Weights of a small transformer language model: MLP 576 SwiGLU, untied embeddings.
Each number is 500 + 25 x the weight over the matrix's rms, rounded and kept within 0 to 999. Layers, rows and columns count from 0. Numbers have three digits each.

# up: layer 3 MLP up, 576x224, rms 0.287, rows 385-403, columns 0-111
# down: layer 3 MLP down (transposed), 576x224, rms 0.256, rows 385-403, columns 0-111
# gate: layer 3 MLP gate, 576x224, rms 0.286, rows 386-403, columns 0-111
up385:495527545508515525533470540527491484509488490444492464516507495518478484532566494579515494495503461531509515429480494527493498478466458519486461482498529476507526463483508468472471508502516517529525488487451501496494535495488477496522503489534505508489548519534488524477515496493502450476513517512496495514480533484499527493529473521457
down385:512506525447517500541502463522501473510468475467444519488461486524451528503507480523488476496578509494564531465467490499489464512441498497520486467514546468506471473491489470477512516501506527500477525476522496507462471480529520509503520513520499465517470472529482518535514513507548485514514488506545487496464500487483495505498470524487
gate386:474525504475555495516518523488518477518504468475488450512489447479495473482478484497510517525503513523496470486509458545505531552484460476454482540500543511464570462486496498534486518495519488516530501545481551451473529487446457496511475546547507509531514511543455490553482495489481491539512506480555494482478509518468497537514454495459
up386:491471458494477527537466485464525529516551483475529506495508486489494506520531502538500522491533519489522499548535487477471478527528523523528498488493495505414542576504443530490505522483521490482489440485447485511486498549460498468427506537509493460472503497472444491472506517494491496509494520465516468503470505485512551486475511534503
down386:479457452514519534484492473517504501477526478494488515490490487479506472466550506529536503515516476533505506505491476509478487492453505491505522489467466514506549478497547485514488507526472558518505491533472467509499489511498504484514502508499523471538479538465536517482474541526507511513503511482517497511495495489527517470501506466562
gate387:472492479469525540540518515529517513482476505506516498531455510501482520489530510488518483494476485437517475461496531544524532481501517523487452483484487469490499430518515513490496532497484469474499545484502500537491494462478513532485490498492514507498501513534519477560519497538502530472508513509545524505530471538496524503502432507504
up387:467527506467514482507483515448462528584500492509523490511496487500538494504488498539496474513491489533469503522504529486514513518504518572524477515528497509500513543541494493525473490533518509512492500494485465474488503514473491469525542486471515490525487500527542496468527538500492499474491543539449480485460490464494515490508477507514
down387:471482545514506493535510476519513466529478498552517502502491509492508478474511466497529498530523468474468487468509521520506508514437531527528515474500463497486540483534500537489517550494468497490516515460503473487487473517460500540537514485508501501525449490510497487488547518502505478475494544459501482483483515530522475466537462510509
gate388:543525490520503496542489491471508496476511551479481478531496516534530489541521471494528499459503452492474486495508454500531525475521469516523498496488517520478521468506506460477483526505502504492528527488462487485476481540472511472509490522464497478510499478507473513522480498533479489480512510503472496504488453499480498489518484505496
up388:529493514479523520484431512483527517519470521526492496495506472495478478517470506482547530536498545508525476481502519486488480504504535534485475517510518514529460480491605516519474455504462488511488507493495466489493506493518508526513496453523525511492507548497555468479494571509491498510480513479477482471557489506499494484482531497497
down388:520543498474530508484457497487525532517503548475549515521529508456495480501459494476531499511507497490522513501529512504517490460527507503488495478470466539508506450422522488512508444487451521523502472525484460461512469517469492531473485527483497470543481525508500515505516563531502483499515508489464502539460487503505500512488493530484
gate389:488488551512516519530470526473571492528472549508497541451480548480516477505476486500487502469501539521473495520462542520519511527484476547553509462466470510503474490479525539495476494518491473525478502515487496499554482547517529495495482502501495485514541474479522468504464452488544507480545519493448484515545504548510494510474509499500
up389:466493555486508474553475528453552481512522525499500507464456500454490493492487464490514516489496536531479514493483551512517486540502476555556517459489466480472462489472533551493471481531489496511480514531520469510495506505511504510465479503483562489520531480471516458502491472480498524485524492489435520526509511535507516508494524499528
down389:495524503526494479500468462521474518476501454500508513536480506520474539492534553466531503510510513491522491470477490502521474512500461477487495552486477499542483494491521485518545501520496504509503481485486496507466511455483483515508522476494526478496491522500488502500506538508500480526513500478521520514453488456522462489488486523530
gate390:503498520501484515455481490507481507463469495502521530510495497468489509506492540510517478473503520544515480548505522525486522516470472489514472443501503520524466475533521483533486446474481491470466494468491509487514570493486486502524491504531554495506480519516547440497520484504526462490520542513511509497557505505498514517524539513523
up390:499512476518474471526467498522482475517493516503475452500518452505513508472463498462478534505536478534490475471497487470471458548514473541526468490454515535499523551491505522523493518479525525498489505487503487462477499509439493504483542467465454532471488496475491549504517516497484499523493492500421506485479488504502480481484496498491
down390:476487470503538481473502484505489520520466475550474462512486449484535486462459511514502513495492498511512515517505477456446467477495474542525494468506532516529477492526514469462477513523539522468506498498493505508569532501508549512490490499526503494443504493509509532485497533569483457487501507516451513518585506511491462478520500467493
gate391:498518490472518517467525529504474505519502489518515437515503468495508485469471482483462503537511524540481489477494461534492515531487486455492503536532478475510532520533493524476546482495521462505480540493500501486504542506502488498524483527494497493492474511525525493509522521531530484513553534509487509525463490502493504480481487482507
up391:568500510534519502508510495521497516475498474492474519522512573504510509499499470468487502440553486426537487509507499452537529488479521496504510507476473555494509486502493506504476499495515532454495497464515498493505539449490495491489504505478488467537521492488486459492483500466503478472489464532510568463496497507526508489506501471465
down391:602514482523459493537535507502506532508495446549499467526512471515497506496493470504494474500525525521524483517534491467538503486486471507490505508464512478465493512477522448486500506506539516525507462508486471486490503460503476499476503500519501462493484512471492475467520532475544503510475496485524545494519530539528512464533513484475
gate392:476494498473515516513495513535526495544483488513524505508508522494555482445488502510506529483452499517493483513490531498517521528461524471493523548505488503479476476513502474445515470477502441498467505538519544506511474530494491469489504509519510498481540479521474457513478505494472486536484508511456506490513477528507497514545472468533
up392:527533482524501510496475513467482516497511492522470506511487502494508491511498498480543490504516547519539495530492524515505516516490481534501475500508482492551515541465508537495482489540511507495535499513501474482485488469495492475521519512502494498522483531499529493519527543518535513477477493457504508483502513498469483474478558507493
down392:512493489517544527497463490453530501512445478504482554486544510539503530531484543498479473520528502463554492494508524503511487532434532463536459467493533555494446507520505522527502502514544527530499530491520524487494527504566510513474466521522509516499540468495505469530486494468481489476505463548490514484492516515503498506464497456497
gate393:427452485513468471523489496494506503467523482513442461475498496525510500500510471481507487495547536488492490523514501524497481474474483479476529494500490501512484510542485480550500504454506515533510516478496541497496524477485490510513414493528455483500541488487489499511511487468512479513506493497518473489521545477492468472454506526506
up393:507541484505517514505514527523461469476493500484531544543501502485465495516489503518502466484477466520500537478512481464527519513509498446546518496487507502532509524483564534520522492541451503441459501475494478520462497524507492515530516456510522499497513490523487484466488494548493498483495492495487455461515512516531500487500492483492
down393:503504492493500522478547484495529486490532505525524502533501478504517465481495498494547478538499516530513529504489479506457495506497533476508572499495513493516515484468545542496533481510496494443496556472522491488463506541495545535505500487490443450495491512514479476481495537521489480506491507532497446457472489525474498491511494483528
gate394:495470515482523506504516493508505483483531474500503509483464458529542424501447505514523540507450487499514473538549501557492490528501469504474510532507478546509496537498546482467478504486501503518515510506483512488499493529537497536475443501542502497488495500532464477502510517472495481505494482530523522467534510499538545511511459534459
up394:439483506499515471499467511497542493464473488488500515485526466464501545541457495449520507506509493511506501504495491536516534526526546539502550498469481501489490452487484496460435490541543489456482463457486497494441484508507489563462507521500460499487526495501513511472482502493490507550502506472498477481505506577498501508530482488520
down394:489491494516499468488475532491501511521470472486477509525459472484526495502502530476530491525544477518509465510521507557489524501447527526493526526520547491530503484471530503453485479534510456482460484497467491529458495538515490480510525520513474520525529475484511494524545472494521498501475533478560496485485538489467503502512482513543
gate395:494553511507521507522496498490472497523449513472510475512535492502497528511545487526489474485451477483482511519511485484482483472487493477475448493457512523500494514480502458521509511512533492508522510503505490487524503514489524482558537462526526500493545508473466505491548449465533498478513530525483554543528518490512479506495472485480
up395:501490508472519514501496501476465501521453511458502535506501479495513555486493490486475489509475476426494502535483506500503563447536514458526526469463458532497483537480489493484501530501518499547436501510554449524492504519460517540485487503514484524494503498520503473536495448504519490526494556480476522538527541500503493510519495551467
down395:482517533471481550501483516501498503508500491496522495501489565505542513452474492461503489492484456487484505504453548512498547530515500523529478517486466494529563485480516523511518531471508487498468438488522511532483519503515530490486500503529504486516513482465535480511487474502466507498517536475512495519518492476469490449503538523500
gate396:497493496516506506490500511507521529505519532517501536529540465523527470505515501505508472447524507482514443467501474484484500501544521502515444473502522486515492514499518549516483467496561518553510469458506534457542524477523551467517474495463481520505555481479581487492505482551510456484504470486486535484520498526507485536542528540470
up396:498470482526488493523513532537537548482508480478511524519534485520488495505497493480508491496496528524492492461489494554454489460500498530487517483521546513492505500524523516504448514499528527533537495483481551494536510493520541492521473525478456505516522478479521480501496508488534504485473528536549495485526445500508481478499562511475
down396:508474504509538536502514512506498486509500470488537474492512558456495479506502537485579505470454508488482512469519521556482488509506527526552551500499516504465463553488468489489469489537469478527485457505471476510527488529482491485545457530483502456548486464512523458519521513524484533499539465522507448491531467486490472476482512478504
gate397:508498506474523475494522469460464501492508494531474516489522473463497483489501516478508523503486516507488518493510506468475510502493497498511518525520489461469485500530512452521505492500507501456463467504528500498504504509483528553528521506472478514518506487439447489480502494533537485512479517512518500498476502477499487477492500496530
up397:513488526484514487544469502505477483499481531466460510454504497544503496469480478512508531508509495531488522521505506509494482497508471525502498491523472487491457511525512485521501470494529560511500485498502470520482540538473543523516469526471504521485542480446500516520492502519506563518524544493503497477498521490525504524504526513461
down397:487517508547517547536513478524495496518509561511464555463528529517485508490486489495455505501507516519482535506509485491508494502528511493506530511492497465488505518486459450483508502476518474491485523510480451484506517490507519499511506506457503447497554495492498486524528536468499498518529505515491520459494504511495560518524505476470
gate398:537456496484489476499497505522541468525524497478491478493509545551490481492474525453490507504485492478499455502451494526479522488528533519542493485542483477491517530520525480549524485469526510514513514504486514520426521504524504515544518535480536499516483520462490482507510511495511527455502488460553513439497504541481518486482469490502
up398:533462491482473525471558547490537503528502513503532463482451480490507523527520507483506513528436468518461469522528504494503536503502510543504492535486448516543496510501521537471505516442482517537505512463491445536523485514492469496494517463520505524492554502534503511513488496530502436495538538472511530513494507534500475471467472520475
down398:525477481464510512537520460472460453506510448501544441489531518531515504523531523458466467526451481499464506529477454506538522486529502507513507543522499513494456482477531499522505507489501509466512510480482458537478484487486491527508478520525442478511499514511519521514496519498509501530489522451510542512536438513518513477503477527487
gate399:498515463496500517500486449503504519464465533505524520480477523523515479495501481527449510493496496525454505526494531501511454495462549470493483480563491448456478500524463503537479457492482500470537485466509490466487491483487515501465512537514494522457480528525546503500505495478512540484510507502489466480478491484508494479498536479497
up399:476465486483510497515456464524545503503521483537536500515448497577501497502504504553468499511466472516472532551525551496531501519496505480480497488528516469512469464514506541557490485490495498442512509472461432528486481465526538433467531561477496524497497525456512488510499523460532528487545496468515484456476513506536491491512485482476
down399:513528515512502483484476497499495474526512490494495535499463491495521529473566494512478513507494513503471499456488490465518489518476467479492540503481508504475490474481497473499510534513523473476488477493473500499483485461490481516553545514521507449524494495468515447522542524480508514512516489475510491531498519529543487523505515504499
gate400:492452496462472477493504475485470495498554504494478533510510478542455474491534493523489473445508519456473486494495513521515455501475525455471515507523498566483509547472544499505543511493482517478513468495511463503513476564477493488526489508517502475508550521525516491483517464504474520477486478456448520500504499502529454535527501465511
up400:526501489497546484461492536443545534473486480496488481482431504464469476514483500488494499508487495524485534498489468509538488488549519512481495484466509442482497480501461492483505462520500508507498522502460503517484479479537543517489493528499450469469487488496523521506491501502499509539483528561484496497522492494478539535519503498507
down400:510470478526492535494546488479476539489480496492462503503496487535466510486512504499480503457484497482476522571526507487443538507524512494526497516444502535480523506474500521537482492513516495517499549469471503486527471477512530511500515545442442499467510497512487484486506525548514504507504529476497509485493456482496490555500506508506
gate401:496492489514529483499477488504456498477521522467492538516466505504456482552519522466487537438537466483512500497490501533493436479505494515544470488464508540429515433477497466495440456556471527467509509527535506495520520507521493485532507493537522506477538488507482479487507462484557495509551437549570508495501503555505505507482468484496
up401:442502485486487510511482507509463516528524515461465477487521481480508487523492463511493532502539515509463500495476491514521503542493513551495529502477478497550494484538483531481480527506488485536520459482499486525499509505543482466479497518508515497491491463500523524511492533490544511531474537483556457452505487512510539524455511461442
down401:483508492479514470467494460472480532509501536496538460512459553495475522509493446509502518490496522498500482505502486541512481507497485498513482511519501506467518495473486538496513479515476519505513501482505480504529511494486492458475479518532518515500489491489533494484488489439508497490513542505536482509474509495526517471481516471488
gate402:442492454455476488487497500485497489480530499476523522499533506511500483494430532460473484525552465493490473514513504479525502521498498489497487497485516538514493528489482529554491492469492517481484492501508506487474484516502504479530488509485468498488487531465490479540483505492513496517449502495462500490496496517526475510495524494493
up402:460486487480460503473496509508512484488466500491506504536519464485512518478499536482504487506471488498489508518464534492471499455477508515459510525502529536500488493516499509491522542513525558539518470552518462520532503547517490504507549458490542464499479534482499509498517524490506488470502493485545451475499501545499485461488533531517
down402:495477494441496505508520480463516485493494477459483500516509504465458491491481533489499521481531532502491508528491501490506481491480495471510488508482498553531505470562518524549569526476511550483508508490496483528515472495516470487505521517494460517459484498500493453562502464493519490523494522485453514466471522509480462522440519432510
gate403:514511493495520495503510505494501528489472474527518521477541479511516520502475480510475526484497509488483529507526479509499442541551537506491468470510464496514506505509512474449495454498487471532497505535492499514485476502505490505456503525472493483492455482517509500540508495504532477470577448517520528497473465465435509483514494481523
up403:487472469491497517500479503499443473486485473473488498499507499463463490511500544497534512521506451471507457542518505493514529504468465462503470510488495503487491503464503533511489500504487546477512503486476493446498475478495496518522514525535469486507501478504505518511500511501473512508494471473525474520550522525524463471483516502452
down403:481545490486492504486512475479508516480488468558510496481495492485490517497481540489577531541480488515493465533520526515453487490488502476511436530461528550492499508512560488463484492538508518476507493515464507504488520532514489474519469484546488466505474498541491478486521518484537481481470454495515511470486516524463512489478501532508